Weights of a small transformer language model.
Architecture: embeddings untied during training, local attention windows, a norm inside the MLP, capped logits.
Each number is 500 + 50 x the weight over its row's rms, rounded and kept within 0 to 999. Layers, rows and columns count from 0. Numbers have three digits each. The size before them is the row's rms in percent of the matrix's.

# layer 3 MLP gate, 1024x768, rms 0.183, rows 727-835, columns 384-511
109:510542544526545464485495474549501417472491424551459497559458553503537464486403466504533528463476478430530491527430445518483450498568465471498502530549463484472423469422523490414538475424597441512525504431566537485479438514539532546475493446451466412561481349406554517558527516524454540482582425504492566499481599426469505508596572354532542498432605498454568440508484598512464494561516
099:593473488574515531524473527550430576532598400573557519543526494560456597438578520529471456482510523523478515488415552456529485432578539543603557544518424603480423481484487453560522399497455524554429535474530477608499506421428523473469491539426389528510516483458546443576534540454542429458500528388455506542574526518466502528500517549565446486459479445563432544376427521496555452442482
096:488553577542500542474482451447608467508528526621518524559508570463551601572411421379569463580431531479532607426534571559504538548619550491446495545466475567492546528518518443584472482482451477538565429431425511465541453484565499486563536464423549510604534591500515499508388511547480505577527492473522530452515515516578501511485560465425469520474508473527497431477550572519488553493488
099:450527515533447474552530445469558535510520549596464492563457496503491491444510511495529551482502457534499463481510601535507574580416500498559472527518473509423492478531456499518480563544502594593637496501523521590525503483560472513437399493507483437470539465525445472553512517458465473475562505585520570498501392484574420499534545558500484482482446480515509415540558486506624457536563
108:556523507535498529606529462396558472434473570547473546519450456535488444412465504504546461460486494519496501460444382473571539487496495445491574483502541581434520506486456500571471460514477529504515523501511500539483491608432403522529529572478449464526561437556532569552519438539494607510434511489493500553541556512508603448515566443460432472502519465454475452601423525460512504454498
106:527585434484559499651537458405514534568515473562502513547465542546579425558496464428555395503434495509509584526495426511593557512502495442574480425486458514540526573427550511539435469402516397489465550497468568512548536529541544452564438449529499544472439424559530436501548449526430527444455510520448488545442447602524445483494530471458415457499514498416446428500549522500498424533469
105:574542469416442544578582469450518521492458462597567535493528424505561559428406366485615468583557547462557493505504469522498550509472595567520518500419458455543538518507416541504463504531454563473466477487504483557481468485485459489484466626580514478550464459465445436478433464470513498559385493590497578493503510476469477517542566568493475518458499431575433505570476541490490550432452
094:535441535474445449512500541536503483546528466445588498531472559532474434571564470441491553505484529459520488483468566417528492583435467589594491541504492463465461475467529511550552523606528502504515426426489453491495464481573494440515426400492478499587453577531556491493546480496472521485482493502473509409454479459470564489465552409548548443483547463524488558434491463511481455417478
103:487422539501480408542498525506526541400500473455500502471540460422459429553526452450486487503488501479531509544540525525423416468560510459514538609435522519497486476621549443567468539499426464528564482529428526566446520507446520579574458494476477491562551478532449579428529553459597474561555616510531556460482484534516548485516417486545516541525456617447524564509451484459452582419499
092:459520522433557464393465524464526510593444522591527525463541443501417520538472438514570476435538464479397472482531506508414551517473526456564519523462453406559562493392513410500455308453543598499534544442551591411464516527425466558517510633488485382515470555442547553455421522562455438421570502461409539505473480427546454485549587540464467566478511468581418528626613602499477481510510
111:601596487568540552555474533573510513457519438561490488448505524579499394523544568552537491429487464462534580459445492437499332541522591490575500502446504537524373526469467448493497355544534519458483484545531552587454426507537395503569550501442471498504472519397580511497512497561573555535548582545430543578503535522409481501452529377547536411561437513402494493465596484631540547495492
084:553601533506520438490581512532540464535545466479561474442438534494572526550539475453458446550449554431513388564502491451458529551486449496486501481474555431416512553546449461502377494508570498510475552523575606579472522451432517499557489479432445503508442485448442481399538438443497484469508450439488454559486394459451472488498516539535548509494506513428536557504491479499507561502514
098:468484492474571399446469484439448542426443588525481447517462528542559461583501595599489474544514502463563490541604461482536523402434521507430525501506459587505455413430494458552503477570468593496400536472494446517407503450524535598527500517458542387528494552464590500458542400464508557483488512523568407505461541568545538338479497573505490598540489409463438483532546582575475535556555
100:518451468484501541584546586480598523498467545492508491505458476440622473502507450409439500576596606484503513484588524536470515506443560462595512602509544501500513533666499516518490485488453490512531618509459513435430448463545489526508474497586536484521551440469381476484490510450478453484438450484497580588537555534458565532538541434537532439432559559531526567528523581511463499558512
105:487490499457502490538558562441538527610443521507564493481431597600532430413551454530496503555524555453452510572576578471528569514602484453449627527540502514557429441451445424506401566598490428437469453473540537454526513553534554526511485522429504512541545580468519536520479576485435531526491489449479501531553483518615484518453443532500478472485492550544502460517564413473513504450529
104:572518508576506527434462523463421485571466559479516466523503495435531474524489456559510595474468392598552538471518482493487500434490402538438451426511494472520526608576509524632460557446534470472523490572513491469453538563535463516482395411600540520499522441513595469413512496564475454498488536516537543638471538473557473517491541530497531511581518572454370561544496483556466466516495
105:542499514523480526486398558505531542461531446468435497495514497437470599456592464548550534549504501535486589511476424512523568424517481478501526525419444543523515500512494517478582509487507429499452456593542467425518506548508458500463478449542466634581476488480416493561499560478496434429519520567454507432436481566619449475565600493518460536532566604481497489523489617515495489512522
103:471526561460533593508552466486511400520472449537392495528596487567451569500600540515435512549495530546526506499523469496478477521513545457593472491476555423534490519572545595536523478502459522488503494525482419566599419524441461534554533505520437547510540572610509520541623479482556486570592398553487404535502590513500527514500494501516498506470390548459580485512477347573485491483491
096:506522473473552494491499437521515527536501522554468562498524527458437526492487502463384465502400554523490505554572551490457505400582422516354458517531494408520483448551515456441534406497532591491518453552517531615536520512500482577544455517508518502477534542471498511550451554529521478431490527438509423523490541543527476424503521421420470493562600496487511456519483541530476370593452
101:545550522564492467534477567517460464444526477522488579419457581570447579614417396541575389531517504552550508509535495473504445508509505585494468461424723634509536532466522435552477490513580552543483479489496529482442395522649473532455563504514503483436605431432521442532473528482459555517535453504511476434537462508429580464527460551547594502548432407487502494538559601504521549536532
106:558443506505386450531445496555540439541465469529456535457499468461534432535490434495473322498501515478531526438529567555571431507564466461542531498430555444502511393479591489525487498552534504571424527521460452503493531481501445582558475511485436577582440461516551538455489511510502464481541455462538476494483360558541484520347529499560623526567547431499462544449496561543525551532470
093:445437528510539546540457453444461437454548499610496575516530499564512473480449555565461519539529515513476466433569466432488474507525395505488513479467471517513434540488520483479501444552477544478491475488448478542551420525511467477479450425525539415468499500411479430474510464561493467488473380432590488491441489536479537591494487528445521481413394553493467553560453528486525481497427
102:537470570478563511487499487451454431554527453554539594486464530518447494546479484496584525591489507557473569551488534556420416545654598498468563558520521509533581435444545545497469523489408565518568534505516430528588525433593459403443466421456602539527481511512451523634470404511526511506421498544510486473551550544455549466598512511525470487565372658524475484490482465522533447489465
094:503535481423564473457492526517515504417497431397505421520525517483484510446471540517485474476462482586562425566489551555526481451549477529495515496496519511414445486464517442534520518485466501544476366536561570513577477513463575513497565443435369568479454560470536533496502460455473427435421513457466524524565414544420543574503475518532523479424544486452484510505522416466445566438472
094:481459490497627542382505464487492467447584459468437460509380515570559556504456502527574441421440502490465468500362515564452511541460518422557490504473539480495591479473462485538506495452594499429460504503501518548471525489500429447475498498549540489531548488566492530520456489555473496421555522531559505530479531516637428447504647542496503562475548482500489577526438508569467430466435
088:476482555496587632502486452528628538517531461452543439427533533496547421474482509533587551434469507510558480527482415596582467488478448452544467502471488521523395545466531515485474481574470502491490545558554532451439392477461451476489502490472519376474459499580452438472519552550481420496461597575437488518492451575540478470513516410532400487511532442535456460437464538485573538610564
104:450483600507523512566507482548410508504502471450510495529479514489507451539535504533499534593517546476514577479492520516491492546431541585550569427464596536560473525468506492488598503509454516491548515520522570386519488404534456461517529525491636490499484520477494412459525496522519436455463477422585529436504462512500463473579439454610490501501608493542470571513500463501455472385511
096:550466547451453477458393585422532554543493589559489489558504495493483489571527430496439416566537543513555552596498536539587578491528526461501513455467459434554600519522538491512488482543525490500527531502514529516511518560503506486519500559529550455485485536558541434584546520406467500532523425460493572487457388519474559470564478428586587537552453474571503506507621537581572599535500
095:462524570512550560473495505380424483548551594548490449418451567532442554483552474497517522458496459518529465480429491489438633534389622439522503636465501458437395528448503560505443509404506520499427530502550513452424460453478479585516495484502469596553557529492429494488447461509483566466526476581485439511550596518588486495483461486535395542447456535482468438450444508466502546507409
096:536481545496483539486509470489499570474502467472514510544518557526471457482507497516486585487440551539574483425405494351455607481498400548410601391529528520467485389490446470484466472514471500466530451525535451554554462532455549478518451547555438506583509515512444436463467410441461439601529526416458536533581518489478611588437411486520498444403505453485485550390610514543491423533460
100:517473554540542560517543466503516529464477475515580517526488656499523489549448521465504529500469544505456562536540458501463473521526488519541437516445571527505533499475557470475569541431544445576484521539472442480484432459609458490517492485524543483464535593451422584534519409499524437513589535502537491570526461502574470479500527548493496512505551383434528427441524477502455494505587
108:511584535478497487572509482519506496463549495570485537517470445458512569613500473602514492525404548521479516535527423496493477487481480573485473450531537545458488429426528532436524465482544553521463536509489514384414467469454500560474481472539564424458528560493518392446458476499515475523555421477487430499476557595422462458490550548548573486434394488385458541466473535562533558529490
098:488514484548533526548541540519556574489411528486586473496524463572471423504460585521495513466526450552516537565501449509493504488477492564494501542528393566609467469506532538477590496489525489469423574474545498456537552517514443482505412587535470560588529450480451433445501505499484498478488560522451504515438440520492507459515510445478515574537587463429387484566509484478449569565548
099:521479562561501522591508475500458498458520585420409477493499366489474496568576465440390493478457486521514470538554542560461586537536511471490576521442468499487491487465692550538599507559469438567437493509507480489433585485556512528545533538587522420486496564524550578473574538469504499494590479444517549499531522500389510545477464548465441515535560531495506504501468555532490501452540
102:473539556442487487490440628607526490544473601492482475511515500523493523451488506450527501500566460468586575514419563473502444501495598492481527452442492554511560528460532515501386417437438448457444534530511487447503572427464399536549474478454531488431559487514581484436517507567393517516580539555553502560430540555570589572526521466607499424561440470459523531492466483531448503506531
097:516518562482459454555539521521476496485529491515482494514492529524528498514471478497387516389490469472530375439508508599506470463385590502464503518556569549494487553494509489417540514438499486543522574541534481485556444421527430452580485490507464529548453493547542496466531552463465511484476540526461456452570530475574538491528502485538508550519513453454469503450448599583518487552430
101:560555511572520500534464484493511546548498435491437434475528540555469558513557539513561633497461571470475565494500497451512486450458458473530518527496425489390422480530488620489536446537439520575478539553524438506482443546571490572508569456497482517539602497445493521513438501475518576472388422560488544505521419419469575474589562396489579524540349474411483461522454546476543539576439
101:501464540536510507588447532494473461527517522529478579514437425464432634528475544486478449442492497486475537505415498553480505530522410513592527474409551624447526470509526472501429501467362475522526485520481489524405576523512507404520559487502522470579480487531527502493472501474544531513559458457545492563459446504488504473504459460526444508556494427518427581501514533504481491505564
092:493503449531510438497487461457524506507458532584547457340486478458501515468524569621539508535414479487541516506617394427540533583460442494427570492496500488571473511570527438523522476573535442533558555456436526545534493536459517641479477546425448461544512484497505505474494523559440535508509521568468478554526500447474461431488498492532505440527481477439472548490425500470477490502501
104:455387551435472504493589356575508512552484521455491427537438408428571444452501479501520534478579486534575480564451577471467505469591551485379442465496566424552406502563544438461375489528550507513541435558397495520525497436512516507522492536482484514562491505544546547404477470509475470561569547607475563372471570515494539518526501531518430449524537545542589522532490508503525497573599
095:624542508492502456480515422479417566499529545508498463459582423568594514472508554415540461508408528498536469401448487636582561426499562484521488541467526555491506502475535473442483453510471491605494519543437556493494394482522500562555484471526550524516520457523442511542478459534549440532473525524537527472508491482503452459618472573443478478494471475486584491609508392542578498476495
092:435532446505516460555562614558471511550437404471518459502520504466446486435604428521503456465504441519475480498483533507488522523497498460541451397550473576500579513464506434519422494620476443458549441463534400566555504456440476480493424488465579420483470512572516514446496471452543481515510490497475518519474558563473500570461442536465530588474444513479517539553445466572486470466583
088:512516559480502421446512536566510496471508567469505436403485588510509472440434546563436416534562487479469631501578500531500502542524538451440569570519468479513462538495512570557523492537471488481536461572461589497546515477374466557548517581522575505575531510542564477444416488471500556489490447365540550500576432523631510589474476488462559476463481527499498492406502509552554466470511
107:491404539452419458497418546542584567395551496503452478485454588520502518492468507554547515477418567431526493516481371512627458544531493447532456474492471484556496539504475501422526478503548530544486476564468561529441396604625509489391478544476421502550565547461498504457493470522559477548666499540562511545528424540487546515458513429569462513464473558498530534582486572395421472558415
103:473486475548494484463412375543489478556585528495429512454413436471493507587526463410499451404536519477512374447485537427623539525494585510492567541459390444477446567356510495578517570440469504520549484472491400483506617559459602468544513453396504459467454519487468523503577529490531506604468493495485484543494523489461536478568451499513524501509431491502490504479546550384479475531510
090:437546469525559513464571436476508523498490515518484445494553509536564501525566526513480488555492493559562553491501552484481529465492518497537498435375537601511562557538471430431509596502564456536621592484535484597511379522506522472518406524567445440506499450536442530520462578521465563561481487484545452519513538552416502534480508468478457467513435518545460485506485496497532467547564
093:570441465485483537501572542446527511459445549419418528550367524565512567504439455500500471503454427582518523607543480380479413561423465554528441435489544492537417439517490400565572504512378512501455519497464525544449563540474494600564529475530527439427545505548542487504426455438490531419522409477491503588502549526560488498546548454589525547450445479451488485552554478478510501595488
100:425499505624512434567512424517516453338464469573450560504489565531560557473454513538481576485408555535593487554488502457510487538496579538477474477412473488472524527411491487562503432424526534626526515469505521503465479595518540452578476560431523553546481537471454584575448571440502381516491491435475535490471471578579489554485426475503524472536468531489426467550512451519512542418558
098:462500514527454500523548495466565550571564448555504490468451606456534532549523404499554604537472493540444490604420459490546517471593476476493600447530494481453494586450496471550469465525557498379489545503485516526485519534540543476519513500534555549496536490457495519468570523526476458580501615568455497441481523520475543327534466499447545580509534497475492557477510595449564574517554
104:536483537528406421551508457534488556505535547548438522594453432553441475479451592543445469489476546423505455473489468592488592453610464483493550573472587596545539489494482485453425532466412482393397541428533458574486402403452500477490499506550433482476529497549487577532514538448475532500541588568450579444497394491468515478429461491484569423472522544491465442446448505451449534490486
101:548549551550436497491491474478472461435464520572537442563438464544526500543508502506537479556411525494601434391535484425591430431483446502489486593479567542509493509488517404457502518402543537508476516604422489483531538508564531451479527434518441433544475464522446523595550488509582494567483491526509420466502549547473474557507478502486581620498469491502489553578442531535521517498521
098:528495501619474553521534611628489409488510535515513461508497393418529499571434541564470455382611510429525572394493398450533537491466528473523533514527502436535452492451518534516440602371539514540583467600451610509449527541590537555539484570447440530465534462484497502551528462485504566535510386463535474459516533529489493395466463525554452518461522529447505486528469452517481478444482
094:466470439510489441472509516508534524476472529541470465429577473469498445497549567533435466470501426624550519542556507501539485447549410498469460491521525541480519536502511515457540471581579490476525532619535541616422449459475534594572458538511458475498423574477443569528530471465494365486535549452504502457482509467406469524451470513482418506402474531436553583507421534542422558528523
107:568475516429511482478541507482517489507549546486543482518495468549422522398570533561497477486531565454499473571445424544565528589416439473492553608520491524563534402507498550582407565491489525461564587500475554523597537532440522469550459555456436516420597538508515495478410478526488484542540456468509442486436547462453517488535441477476529504492486542464519457538467536513519489592492
091:450589430494550443503469358571636583523517485513488517489436544557452468588583495587436482537443565526461409472466512526508474462437517497505510552600574505451462497522500486623511579612490561404457467475496491453430559518586548573496433523470515489501486512527503406529484541559504529492511521488518514481500521587490483508513400450474421562563531495540591418559429443503461483393598
116:490487511620552524489525448526532447476523473542435473527481367522551534547557498538386455444500477466526558475439545565535485516591499514446542486474488554457492496492476494535541486512409429492505481558452496523495460483558447560511419504469541465507392507497518510483533550506547494484552481480446500452504393483531489514507537418474575557566520441502558562604454649421555592499559
103:551523546442465483458434410376422565520465421512489518594521556582471526520561489456483458566450432427438472478517455594527457579464496476568525436498569467479478520617535506504541516453501462483420499482467496420506440426508389490490442462499510464501593550469372421534487492532570403527575447435481416446434510628492522457440472504485508543501482460513421453423556503495563465452509
108:491522469435553578631528504512476583485377477512489504486510531544477544612530606493550555423504504522568548552572485545480507489511506516518567576555382508533551511407478544483534596538438396466532514435514492509497531596512501516524574501481554407392500460635561485528567474468469452485560456500479441446426468458481495520496478567493545542537563608461509494553550511557426485490471
114:560451573520584572511531598589512440426535503574497479387462504390531541478501482476496526505534476500556459498507518511633392552557520488388499449527513483526457491505583494452544364514513566543422456446550569489538538533543485455540587486439603513388500481536466563563531497413451421447440411528572515511494502493570542500442479551537462525469468462516485513522529433475379471493382
097:555496455489441434455484489569490488464536492606492524468567473415589459426493374452380476564513479421571507516570478530531599422441502532513409483404546517375460461490488474571454565494581526505486539399493455509512585463419449432464468535497487496481532556468544550402524565518501386418486453468535580516458439457475370512482465495458488562535471520546519502567519552493570431430436
102:457431504567514439442423441536502394436535439558545559477490611475544576556533368551473579430576461525565509494557530520520529497505524554461495491463522528492499483505541478512458511534552562466495492504557525498486553575493503465470542455464415585420492545427567482639417474502585500538434582611511428469496486503530466517536572461478417445510437477542500491509389506405468415458496
096:487506587497597537440433504548612546572404476521480429514473506566439546614477444481564487527484493474484503488520490562494457395503529490516463471516531543467575557603531563477507472507502561426537426482524476589472509480477487516431439475498510452507561504497561565507472509586540576565474534456530499485451472459507572516551513561591554501543461604499556445487444497438553575617548
096:479522480576554517416543488549507524452520424518455515529535442552489536625496450514497501497432407514479571482485462471476485516430526434502481465491475487450461479477454483517474396407521593516499477504517565508542442526515467409539438500554458499443551500533450443447453494477447466477616597496558604533518477546485464497520493349497459529506454519506567431393532514503529505501420
116:529497503495482540473493501502500476438518565482597540490473419511514495450498509450542490429448460508541440520570410494481567580480468553564513510516442616428516508443501578471538468480455476568499556502502418509481536512478544479545530514518601546507501534612628540477373444497451535573496513495482483422563502505517567589497474502483509486491496541547520492451476446500537438488435
095:462488485481440557611425516484484592512516532649422490550495448525540567437480464529539475486461539509521586470516551421533497533449503488503526534403530571525440535516494476575470439520507437491486532570550519504607601492458424502479519474512445438446561554469544525514604513441463388472480477531507472533574522531486518570433561598466328576424379456468492534530491433551532483469475
099:539510551484546463598585487498466480465416482473551477585471538484534538526468525483458501526478514472475487487583502510444568523471493523485476521546512510514556511385590498414520447415468467495482517529529510466477491489470555492526409542493481447469545524481456481448407530522526521584469504543483479526558468454500433481437517520452470524494507459487504607499495577563496564552522
100:444494604519445512456502388406496471647420534578472598454541444461568465408569499495588433555557560405454534542505508506452524481524516598580496500423501491511440507537617472473482497440531474532530455551466441410494483522520390436560539536498502502454449485490537452601400476520491408533454529526412472364514472625383511424507543453495532516528510521500406536492604446568499525464489
102:511401456637473538516494450479515537490550483545476524542554586554474517485554466511444493543587428513616485428450434514499490397548556470558414446435577552505507514500426464541462554451506432454487447569490521493434423481593635472493507455567591457500604462493562563566530531591570491522440556521524540502454448472561562476468610448451506610543581499489472524513545580562509483520517
094:473529522480533493570530546526466565596534533453569581460541415546508364524491426529470576417491470512483552466504393572596422537515598510468524543471465573508446527400460482446547501439517449438457508519538529588545489402548473538429623480549508453517434419489528497470521534552484508546489474453459479391547586542504513453518517522514630426539552524433526490531520516474484487500589
092:478591478535506405521583470563505534481464519479457498543501426553516542421435510543428511427459500513428549548587540492517488494548566476580548508535447469459629514499526565525452521587464574396498518603516491494469540463604449439621538518512563543536501564517482544502565580508428567493472521489451592513486438444463534520386469470411582444368464489471533441543440539543481488512512
105:478545666436421528526579536551426458523451504553446472633459486511541437506425521515479534451503502440501518515524489472514514511468547461431517500366445515509474509465636500528380481508456485517602479498574496546457516466577539584495442578501441571592513480480502455519490466460525486550504435493448445469520556540468503627519555516543593534470563459488522552501413519424466495552528
096:509457518499477534539582565500469577545442406554451546494572503525512510555499489461472495506550524557549555413494502435491540465495489447538503556458414496484565505432513508451477476526462498527569530552597477512462446527446555556425505430551591429430491482492461479425480505431558521519586481514564511635511393492520513484523507498616458486574517469448517621463553613457560471473454
111:539523480522542538462480484546500493487516486495417524577444511504518491609470397516487560481503497497523515443532529447444473474552456517486534502468499604602517477458478521514469530375502439501508549523454428495515465524566469496577463544336463483504501471447457501467538469571523442574530424481418526419515515509499457461543519483487483499586491498592431548547619468394484511469545
101:467547464444539521499468601523579519462543495454444575440484491516483550419384556535417539534503417529430532442513508547443440510516493566463493525474518489474487541467495560503535472494479541441429571507448403479531626595449473481439461447523451507519461585480543466463597424462458454552481518475560557451395561557500513576501535569565465433402532571477502455590447552498548508472572
097:574488454498510518523499488616497505561442576472547524539578527519474530472541485488494414410395569531535433529457467449559514469491459614458503498475565450433522537573416496503482599470538449538524467562523452532542440492529449424501501593498526520513570495475511435406485473589536453538477414515541569556496484472549472485502533482555497497521496442518504659467460541415591478551524
106:493539516544410439494532551470647525541530379566511418468500598462501475424494438478523486456453519457519442565454494424548497566560587385448534546472588477525539504553492425484565542558526513519538434541476468534512584471466505458528411556491525475529534567509483550474453532444565571490488546438523587587511528468497481569500360543522433606465378457481485518486544539479531577552520
101:503542485345471473508511603499550481479482470474534524493436359544511521429572425440478491597511481475453513388456455562544486548557584489484520513578565546520479563497423445553493525450505602490549444502532484484536537429572507480469500474487521510509376568480552462490524428457495540542395513548555441487464533502540429506389528409501529529497471498449494458499471433474432432505510
104:450506539594528436481427456501510506454423506501451496497442437477571511563424486494479568444580362502448521538536457392485516529448529516544524520550499552556460471529483545505505467520491552537600536546515498540464495506392528469592526488529496469568480524486494456423588528410538432519474502496502443528579454573513447455531462453556517383416495402419531562401429440504503557539553
098:473540493523473518608521496560474485496548514475560432459446488435418481490465458444490522593571537581491449556476484538441477619543443511459526475538497482481506608553566533490491606449524605565478606447555430475569511497578429472522448488487470454542489507526481554465559450545446420487555576562532452477486524554526484518582458492449530549672623562520496547522476580503477427418591
084:634499504492441447451495492388452541528455514480561501520555494538561564448570537615464463595483515475546546463526556505516445417492527518557509491571476493533513472496570608533533545644524452512532505529605504517491514558504529564471491497520375471497428562570520480550463470529544572526532467464539482518558523554447564540470544555519434479487533518434426480521454468441473461542552
130:434529560590522535471475506457513477527543519498571493537490468597509480517472546511566446456484554478527427549530545511518433439464448534547400440561473534539515450403586524455545358391533657624455415431448422512400493534477583491479567422483406494433470388532465545454543488610462506469535443578500506545558451482539427511528491462495454548564553480424497428395531506475519498520532
098:609410479528504520496537519545432523548465597670520469508517506510489539526465484601483539470430526470447476507542429564508525467542593532537527456582482473514436490530530511517523467431481449510423483595392548469529499440456475430516504553465619566569460573431446467469413449420570583433496377465521488541461536501484536477486476559548602486515522503553432605514512500568492451473530
094:459526484667455433517586403492463466539532500558481524456563487530533571563472438558516487587450552538505548473490385589457499445471490494546530530525551544483412450543528524600484523468471573495491499569522478434425449557526531499473498551574457535502474576520530491530464553497428477467365460466453469437458565501386575539493515567541489511550408456492409408592524645487571436621500
095:465535575500480593467462475522494514533453495550467567514417542541558517618579570529539499415474495493463486461474551472552471502480548553609575507537561489523451524463507458512361408496503569532486469545453437516471447573463485472519521482478455429457519554426473563484396552483581419549458511504502551501529469515572666630508505510440551528363492463501495512469484427535466542541516
089:473517554564477497542505514434491460452442523513502489413508510500478467491446531546470507499420513500464445489470449491399524563490524533486469454452493590424605539620468470491484558536470532377470434532449445534506431531530483506480509607498556497517547546488527536349475472523586579563491412513448466486565569528525439551603551546423535493500518434406507411455431497481397436510420
089:480512533488422545496510551519531523512550475590510547537454529509630499470470492487526520528443603463628502539463519421572520517423476521503551495489491464512489514507530575445431401470453409483419580518576494488525486495514466527552527538521460499524437548482490559568473486578448434486544551554500476447466488569536408543449493469522512521514498498529513543547404513432478484498560
101:509466529481554449422533502447588555503584564522475522479494554481553479507444430457546496504628525476488541496588482470434490578586513495549535380578445431460542468573528608492487638460594507532484471547462415449491506340500491497448507612515527460488531474449505550498543514542532486534491543563463450451569412533551530549558457464501427432556503472502506574498488560495482536428457
103:530499566514480500406511423454603538465589477539462432509474541556517529504640558475488430493428548568393492534454379507471506532473511502560416515557546485466486476482529476528489518582379510477497450544532557467506479534443468469439494590468520465467533480463537474458518373458454559478507474384471474437537489588439476482491616488528533612492481561530536545508463472531570455449487
093:462566478510560473483519414466516512485494448566377566448521459479496545474540476533509408518505541556512542555550526440514513431493566467422464508541349537574510486450509545589578499478566569515458518490493530530507499349474487491512485575523414543467512465620532518586476506481589520520587482581538498539448498428484453571466529508433440511486539508513467494597430527402487439573490
092:477464406417491539474449474446517509489490468440498452539511480496556494522606505589528502458441476574504506450487551602528453429548484525504522570553450528442447491552429454524485546451497607472469495615569486512469438535548433536492474527490592550425468446531443546440525506450536437462477519557417480486524518543463518510509376516574566504470468481523536460482428488477522439432491
100:567427430507504395543450496438535444551396468538523432574495392491531451569459477540612548486516511408512497513487546464556487595462553509399468466454414581493540509375413498560379583475441523519520484496601480488521551567518591421487520452550455450525554507601430486576452545484576445471541378496436581400481450482512541537448444542502518499520493548555518537576506382580447567467582
099:583511441445459467493562569536526484486475491506484554527409532530509516450453488522434573447518477520501418427508530450498453541465519523447483466483564475476527478512495507563441517569625502547527599500523603624445428419491543435526499483541506457502462407523402455517505557513515518471435516484491494539430547480440497445559493573534500402482628624467539457529549482506419503508443
107:429454466471530540425520477563488455492454559528522517502503521599478485559473509486512574626495463493558414543539509419406494474595577523495488473415539557497624426517526590493492498422487526589460484502553443390452615506490485512483543552507498449524492516456494534474457490520519576544470393516474565562517566485426567445569457409463467463512485508485496577446464486435550459485418
105:458537488542578460441512442570532542543530567534534470473490529446542530658440546501406596578494403479491469457568471534476518501521552435449530485495538490533471415510460439477424562490448557511509433541528576478426585424518456499362438498472623549445606475507575357515583566393437412475508537587534520484468485547529464492484519534572520538472514558499480496496477408492480462438536
112:506567455609523523533484558526489413496489441505391492481457449543519519461468588563525523476553463454399548485565508431470369493464560542521444483488512436527477502355445519559398424414494511428497524531490507536578386492532497444460499498452490524580502509467586513475529570508589530496471480515525444562558460458441466537473538565413445517465543446523461559523541494429513515451566
101:488423484546528561470538462399485536497548573494492512519423472455626556524513545499489453438458474553527561547521368624491483413531486464463432473445424476516440497463450471554520503508560456506522438506541572547531538477537466525538460530497492488504512457559520436462521439451432499514503515553526530552489568581525478595556500480550484427495488516463419494554447479423497520541476
098:560411452501397483510500463467459536522414495509465476381434465450540625498397455465507536481500591456499450557506510483510580438550438574479482519386528429520545469443538538455552491506480522491518531528404451486582469498480620538534507493534549526535516464505551465570523417479545552421506505549488474419477595502504615417515481456445438462488472478439455517481462501415554471525468
094:511496462523477537490528461540447489453486463489480411408506412569560567508493438562478477476505519456539401518395499507439503510446556492468565537431495534489515354433472494476424503483426459429462506496446417545580511457491522455430443509477434541513500567518426649515464552561513430460540487379540573441526513544492449594472397443504532537465496511540431516452508540543499463455490
100:450392454578554547538537557501450537552437595592521522458482595579490493496458536414480570369575525545518495475517464428461450495449480401438531459494495529503517548530496491508506501511475605533505389562555502529514530504556450537441539572548489518508505530548462514466509455555454526426536488446490558563478482493393513524590541526471403410504589390481533404464474510590503509419498
104:471465490558371515419562469484545549476489513419548471427498527494515481541464587523502509503504590519493489438450462430552509428536537463441516386514479581575429549527406460425401557516545494535499441507573472473521497434548573491520500462460491546467510434496526516452451572488426554500420457499433531441505522540531530532472639517562425471620444446490521420522533585515497514601592
102:527478483496492475479434507417478435514401563528451517455590548508555594534578515541464469470477522479500502489572501531509519521491534568531464454474427491476551635501505532475540504516409448522502490444457499552395498559544518501457486463510452482444546508512525455459485487504587450382441399572467505501489469473453530454614432470508482520484555523460595490560493458508452517427543
095:504496517542551564483503511540496496435499498522537497578491517490536541498435443512550564494463558515458511419553465439455415468470531524543565553455567466494469490442563501579483558488584485399408501509522575552507433550426504575515501503530491485497495498461444521505532484525391531511505522528590476543484507454484505613472558445543557516427516460496396386479495645491502545511512
097:382504458496550426491412491401565502446564448491535486519564552567586477534397527507523473490541456589524468548541585386605548447475494536546581470413442516471440487532516519498595511608552473589510547543501464403454507469462501572582416532546438519479364505475488443492476552504555497569500528578460546466520388550540518489539548474512490483571453383495467578434493437432478438420466
086:428488495485485470565498553428523466378519479430527556500510491506522439524525444483551495586492524476557503558568508493571446451478499561521499521518424511489564499417465524572608449448519530495380529405515497464536568460519527553459445498451562544547480509461521459463500528485518479486455443515592402515510536474479516522491572499584494523553472538568505422485401523500481495479470
106:610522481482446494476477412477543430474531529517476513565498414448495531521570468523469519531530549426440579471405473511500494527428515538544522539425562527480543578401509556507471472498476532542467551438483451530426437492587487555500443560483613607529566465528563387447520533485517552443553496521423519511501491405504479507471502463483483478420495447465545499505436479480462593511458
100:512570539517432547496486498493517478499478449562429584518438535507539436506504598550552361506478514498447496485524535488510463546487383614450558503438538453542487516440437549543458436419457611579568596505485502479531458413448479425450518558495629520524432524577557497487400523499525496474528542499476522425515501486469487491540537560460516554583540529551452583422440552480446458481519
100:592462431498542546519480451495512510568582598562541527537500519463463568564580452443523489510482484478511453461481488603466487511500432493516473445568418620479547530478525451552471484528372578501501529616515462515529509504492509558523412495520474520497550500524527456485471457506507479467551475449414537565486558500536463465477503398437573519473542560628479547548452523502562553592517
105:508529440446399518456543525454459486542449503441497525452520516510529490407518476512518415517429498472584538478507402642586467495584482551570516471495493486396440580538529408516520430417506452461561497558557528589521467595543490454525529494494443520515621521474447446482584548486492583547454459480460468504539512467461486476504488577418461498532468492435480528533429506487455398622519
104:504516511464451474534478584466539537508515476599419486482556527475509400598455488394470508487513491437517526528507498521402455498490507493589478562501461445507479420450561508471433504431479504481475483458537509431492411473514497496518534517540498493440530525554382509563581550513523455418504462552500535493440526474476448448587426522559574542474431632520486538458509500557580566549500